python train.py --norm="layernorm" --norm_eps=1e-06 --rope_base=10000.0 --qk_norm=false --extras=["capped logits"] --init_std_o=0.0 --init_std_down=0.0 --optimizer="soap_variant" --lr=0.00323 --beta1=0.95 --beta2=0.95 --warmup_steps=200 --schedule="wsd" --decay_shape="linear" --doc_mask=true
Each number is 200 + 30 x the weight over its row's rms, rounded and kept within 0 to 999. Layers, rows and columns count from 0. The size before them is the row's rms in percent of the matrix's.

# up: layer 2 MLP up, 1024x256, rms 0.151, rows 565-577, columns 128-255
# down: layer 2 MLP down (transposed), 1024x256, rms 0.145, rows 565-576, columns 128-255
up565,097,172,225,203,180,233,177,204,202,233,237,171,190,167,193,224,242,214,258,202,212,220,220,250,168,202,137,231,192,241,148,221,199,170,133,202,198,214,155,222,218,156,177,149,204,189,181,264,208,213,227,149,244,205,239,185,264,196,240,145,207,230,229,141,168,208,219,211,225,168,186,211,206,209,206,233,205,166,203,191,236,184,210,217,159,241,181,193,195,191,221,266,167,224,153,224,205,214,200,204,200,229,192,207,141,182,218,179,153,212,242,205,164,227,251,198,214,235,195,195,151,224,145,220,166,192,209,156,169
down565,105,152,203,211,227,208,176,177,268,200,224,180,242,181,253,212,208,185,193,114,201,212,199,178,255,212,163,180,183,165,218,223,208,142,190,150,158,195,179,226,212,231,211,198,191,180,131,204,249,234,167,199,208,187,225,256,163,201,225,230,174,207,236,158,189,206,205,198,259,174,178,193,211,184,176,194,178,175,146,180,203,213,183,171,243,178,166,163,229,227,226,279,192,175,191,199,218,202,212,203,180,155,228,235,238,226,186,180,185,167,189,172,177,219,174,218,211,198,195,205,176,243,227,209,157,211,218,247,194
up566,100,214,130,220,222,225,187,213,141,267,157,174,201,153,177,227,204,254,164,223,214,195,205,190,222,169,150,180,145,169,209,208,205,219,236,240,230,195,174,239,238,200,182,148,224,270,229,187,168,200,209,211,169,246,229,163,270,239,216,162,198,192,192,237,142,241,218,222,271,229,167,221,194,200,182,260,249,206,181,180,228,197,208,168,180,160,163,229,196,238,196,228,215,234,209,165,167,183,181,206,232,197,203,148,201,126,259,244,167,196,172,163,182,205,178,227,188,160,207,200,186,169,205,254,217,194,198,234,195
down566,093,222,211,226,167,183,206,187,199,141,173,198,217,235,234,210,237,202,215,180,202,193,200,190,200,190,244,204,277,224,198,200,203,192,189,149,150,179,207,181,164,159,234,214,164,214,192,204,216,215,145,199,215,139,160,209,188,212,187,232,196,237,221,187,258,240,101,216,206,206,214,225,213,184,184,133,153,238,169,206,196,198,187,237,209,225,219,188,224,178,222,179,224,202,277,258,216,203,184,168,209,190,194,203,137,233,155,190,214,199,187,284,195,185,224,203,201,248,178,209,178,247,164,204,188,204,217,197,239
up567,097,167,185,169,181,135,168,174,261,167,205,190,180,166,214,199,194,231,189,185,200,231,175,185,215,226,198,188,169,198,264,160,131,165,217,232,231,201,170,181,178,222,212,221,197,238,150,224,171,156,169,211,131,190,133,199,216,191,206,248,220,207,220,191,178,166,252,186,166,229,169,182,244,189,156,201,251,234,196,250,173,205,204,201,128,168,223,223,179,182,191,174,186,186,221,207,189,194,220,189,278,220,180,173,185,228,294,184,240,212,190,231,162,156,190,249,188,192,178,156,192,203,184,199,227,134,194,239,183
down567,100,157,274,219,217,240,167,207,235,192,144,210,268,201,198,180,201,213,162,233,146,151,181,235,164,226,206,206,177,189,166,189,184,150,175,218,214,209,216,214,191,277,215,174,237,213,217,214,159,201,196,224,217,230,225,169,233,200,265,211,205,202,156,158,156,177,245,187,218,168,204,207,180,223,202,195,219,258,241,213,163,182,207,183,236,175,164,210,197,250,238,226,169,220,173,190,210,183,185,208,217,255,198,179,204,219,206,208,217,175,200,221,227,152,136,205,201,172,167,290,181,209,220,245,214,252,211,208,244
up568,087,212,146,157,233,241,200,191,210,232,162,200,218,199,140,160,198,226,183,171,247,163,193,227,207,225,228,236,157,185,228,174,193,176,235,198,144,239,213,215,176,197,214,208,208,211,195,184,179,200,205,274,230,231,180,240,125,211,171,182,185,212,211,180,176,171,206,151,199,197,215,201,195,130,188,228,195,164,188,226,206,144,249,211,175,194,214,238,170,179,218,211,294,223,175,183,198,203,161,258,213,157,213,157,192,267,204,196,183,194,263,214,247,218,167,208,231,184,191,186,214,192,204,210,183,208,190,183,186
down568,084,228,178,191,129,158,194,172,98,155,251,164,176,191,196,196,223,187,219,201,222,225,207,219,187,130,213,164,134,196,193,187,192,235,232,253,182,134,134,154,180,141,177,227,206,216,182,166,222,251,175,217,189,168,197,170,214,200,191,138,206,175,163,194,197,168,230,194,204,163,220,237,202,213,214,195,185,184,218,140,226,167,182,254,174,203,184,220,191,209,169,172,160,233,232,232,237,203,224,188,243,171,194,228,188,193,192,230,218,185,167,215,252,182,167,237,161,232,172,175,211,209,184,202,211,206,249,239,195
up569,109,204,206,187,199,209,268,173,211,189,216,203,215,151,191,233,150,163,217,229,205,171,223,174,191,301,215,202,228,174,187,182,220,196,271,180,211,211,266,174,239,219,181,163,211,184,171,166,151,163,186,245,182,193,170,188,230,174,198,216,211,246,230,190,196,141,185,263,198,201,217,175,234,220,211,173,221,193,189,160,162,174,185,213,169,215,210,204,158,144,211,215,160,213,238,184,176,222,202,168,210,237,197,228,167,186,179,217,237,172,211,189,252,222,188,213,223,210,175,198,203,237,203,242,191,191,207,197,200
down569,105,223,191,189,252,227,178,206,209,228,203,253,181,189,214,179,183,202,182,263,200,176,186,164,205,214,196,253,211,228,195,167,173,224,194,205,203,182,212,235,225,204,257,196,168,206,190,216,241,229,232,141,242,189,209,218,206,213,189,211,238,286,148,214,186,200,241,201,174,178,230,208,204,253,182,187,202,197,220,251,230,220,205,237,181,225,186,203,193,251,153,183,192,157,212,190,228,183,199,190,218,182,202,192,203,206,198,160,169,278,248,205,189,180,148,174,236,205,175,253,179,215,204,211,211,175,274,230,175
up570,110,212,173,216,200,212,254,177,145,187,235,243,206,173,218,216,216,264,229,181,181,239,147,168,205,266,189,190,211,208,186,232,134,255,165,159,212,216,221,217,207,176,185,181,188,151,205,204,174,243,208,188,198,185,201,194,183,227,163,191,210,165,158,227,160,203,184,161,195,155,182,238,212,215,217,172,202,218,176,139,184,216,231,198,183,199,173,215,177,232,274,229,187,221,215,245,134,228,186,243,203,185,157,157,220,158,189,238,144,167,220,163,154,190,217,207,228,160,196,229,172,232,197,205,175,284,177,204,218
down570,100,164,166,158,236,174,230,208,211,224,157,208,193,144,163,166,198,159,214,269,263,182,217,192,230,206,181,221,177,208,248,238,219,211,167,173,185,193,202,202,173,181,222,183,198,213,169,202,192,141,200,263,200,255,189,220,200,167,169,181,130,175,192,234,186,211,256,184,230,189,234,189,137,201,152,177,203,201,199,252,242,219,142,194,194,203,136,211,214,217,180,245,272,152,185,157,240,232,190,181,235,289,239,205,235,216,183,188,237,167,168,187,185,210,176,208,206,183,186,165,197,175,197,184,243,164,223,184,254
up571,104,151,164,185,198,201,247,209,219,194,184,147,200,157,212,185,211,143,240,188,202,267,235,221,166,203,258,174,169,232,177,223,215,187,157,214,161,268,227,177,192,141,200,196,207,158,216,214,134,168,209,234,207,236,174,214,182,153,128,157,246,201,208,138,145,248,175,256,208,236,194,256,216,201,230,149,238,180,231,220,250,235,217,142,229,151,205,179,237,129,235,201,176,174,196,202,184,249,199,273,196,207,205,219,226,222,178,135,160,205,169,225,224,164,205,244,168,230,163,195,225,225,204,207,221,190,183,223,211
down571,098,205,153,221,140,232,143,216,198,255,211,210,187,206,225,253,281,225,192,184,107,150,212,174,218,156,247,204,180,161,160,165,232,189,153,206,175,216,203,193,234,188,199,243,184,211,231,171,223,210,237,164,225,171,165,183,175,196,243,157,230,220,208,208,234,205,181,221,182,222,175,169,221,262,209,232,192,175,198,165,227,192,164,241,187,240,244,187,171,195,192,136,221,204,218,169,221,181,190,223,199,167,203,230,164,178,202,234,183,218,196,203,217,170,199,226,230,207,209,190,176,262,183,183,217,215,179,202,221
up572,094,240,238,193,210,201,209,166,216,119,208,193,248,191,211,140,250,193,209,194,213,211,194,204,230,234,190,189,218,197,234,169,220,179,225,167,214,168,261,169,170,201,207,196,238,214,174,207,197,203,238,210,234,230,219,192,192,206,160,290,221,196,152,187,269,233,154,202,184,211,227,208,187,256,223,253,210,168,217,199,215,227,185,164,179,191,234,183,195,242,226,218,200,208,186,237,192,254,231,178,148,179,234,178,145,230,238,157,203,214,211,213,193,215,179,153,184,214,207,150,147,177,182,232,199,194,230,211,202
down572,092,202,167,217,217,172,188,178,190,161,198,182,181,246,192,221,237,225,168,212,185,197,166,228,218,224,157,199,183,181,204,197,157,252,169,191,193,234,249,200,213,211,173,181,177,163,160,164,173,227,191,176,188,174,146,197,189,197,257,201,173,158,196,217,232,182,145,213,193,198,205,235,198,151,188,231,210,224,217,176,206,241,216,203,235,205,170,223,256,201,234,214,149,208,190,251,243,187,186,167,237,189,202,173,203,181,151,187,173,199,226,247,253,131,230,163,168,182,197,209,204,252,238,198,165,201,191,234,212
up573,099,215,181,163,177,165,233,125,179,171,181,239,152,199,241,224,196,172,153,200,178,162,228,201,243,233,214,180,236,129,208,245,132,216,182,175,208,217,206,234,245,213,210,121,234,177,173,198,162,201,134,150,198,187,148,197,199,233,266,223,142,222,202,169,234,191,236,189,203,215,182,252,183,207,186,193,217,228,196,218,244,235,232,152,207,175,174,184,166,192,217,210,223,176,252,210,162,218,173,229,166,160,199,202,170,222,280,238,187,186,186,147,211,214,141,243,224,207,207,148,149,251,202,193,189,163,160,198,206
down573,099,211,169,268,225,221,208,230,231,201,180,196,209,151,192,137,242,226,196,174,225,192,227,157,230,204,168,230,140,229,189,172,248,215,230,202,207,209,212,140,179,252,220,213,268,206,150,243,199,148,213,205,246,204,228,183,151,234,180,199,194,158,250,231,215,247,167,183,194,220,214,239,196,176,223,202,201,170,170,210,166,154,196,238,207,218,194,178,243,223,142,254,238,226,200,197,170,150,212,192,173,188,186,193,198,185,172,180,198,187,222,202,193,221,182,186,138,197,185,240,191,154,188,185,233,179,216,263,212
up574,102,225,173,172,130,142,224,176,183,193,200,184,174,208,160,242,155,212,219,238,221,249,218,206,196,166,204,205,188,251,168,209,193,207,262,241,180,245,200,179,201,197,215,150,191,182,189,185,192,195,191,162,213,213,184,234,185,247,191,234,208,197,220,201,180,278,202,163,228,194,220,240,207,249,218,149,235,176,164,251,231,249,205,186,207,217,191,223,195,216,148,195,201,221,218,185,186,216,168,229,234,231,226,186,271,183,203,205,183,234,193,242,151,241,162,235,260,193,187,210,224,187,227,214,220,225,204,155,245
down574,098,223,238,214,210,265,251,238,174,201,157,177,225,200,187,192,207,220,195,176,193,236,213,216,202,237,181,210,164,204,219,260,216,195,229,188,189,218,160,166,214,200,189,214,240,273,196,181,202,219,205,191,256,224,200,190,232,217,219,210,238,210,206,200,176,189,252,218,234,182,182,218,233,206,211,214,218,219,210,234,223,204,212,217,199,203,207,203,208,211,210,182,206,132,174,149,157,174,314,221,181,229,187,186,208,202,183,195,185,119,196,196,234,222,209,215,160,169,145,158,218,195,180,199,199,212,180,243,183
up575,098,201,217,243,191,222,219,242,215,228,196,209,209,217,158,184,236,166,230,195,233,205,203,137,256,203,216,164,209,172,175,182,204,224,183,191,175,243,217,165,217,224,219,165,222,206,184,222,193,165,165,270,181,200,188,165,195,222,224,177,181,226,217,106,229,178,159,198,192,206,208,212,194,222,238,188,230,210,166,214,243,234,128,207,194,213,181,183,137,180,173,192,211,177,175,148,136,207,182,181,206,182,142,198,190,173,179,285,216,139,193,208,212,174,184,185,199,213,219,190,203,204,194,181,195,234,285,222,198
down575,096,248,204,216,217,198,189,146,218,173,202,212,231,206,192,215,169,217,154,196,198,209,204,225,229,120,216,234,226,239,182,220,171,214,186,174,201,172,208,217,172,254,187,227,179,156,200,224,178,223,193,154,160,252,181,193,176,202,194,244,224,221,235,222,157,158,151,271,163,194,213,234,192,138,200,202,150,208,148,222,235,153,206,235,185,234,160,221,220,266,253,200,179,203,199,155,200,242,204,163,213,303,181,203,197,248,227,185,173,228,170,244,199,201,212,222,231,221,186,162,220,257,163,213,199,177,204,217,239
up576,095,246,218,175,182,195,218,171,240,178,183,193,216,150,157,263,225,203,226,176,218,216,170,187,197,188,191,248,177,255,240,177,204,158,239,178,217,240,168,227,233,180,225,159,155,211,164,254,195,212,216,248,207,248,172,197,229,189,212,188,191,142,228,160,203,247,255,177,200,231,166,217,230,173,216,206,234,234,207,204,165,188,172,236,209,163,139,163,210,246,231,174,164,207,148,213,171,175,222,142,185,197,173,162,183,238,189,186,264,188,233,178,157,194,207,177,272,188,215,217,204,189,218,240,240,204,171,236,176
down576,099,165,216,260,155,157,220,182,124,117,262,212,226,204,281,168,142,208,216,178,217,164,251,177,202,197,227,165,188,191,175,157,255,228,204,214,200,201,251,216,187,238,172,214,221,176,155,183,220,198,222,186,267,261,187,184,194,179,170,191,172,179,193,137,209,221,209,208,227,213,162,155,210,188,213,195,190,183,190,218,181,257,199,188,177,180,183,208,194,221,161,195,206,196,244,239,234,198,156,220,162,218,208,201,213,155,242,145,199,185,168,183,187,208,184,211,182,249,212,211,167,213,243,222,190,223,211,202,201
up577,105,157,186,155,226,221,232,142,276,238,218,185,177,212,143,219,181,183,142,165,223,222,226,246,145,178,205,166,203,154,224,151,192,195,213,192,182,267,151,176,200,144,204,172,253,211,212,204,227,185,216,226,153,256,157,255,202,173,212,225,248,165,238,173,180,157,227,192,217,206,169,197,179,228,193,190,186,171,135,230,220,181,207,201,153,173,188,224,168,193,215,216,242,237,210,217,224,174,193,216,236,183,146,228,193,224,190,186,174,211,240,201,193,235,201,245,170,169,246,205,202,163,191,260,167,247,190,205,229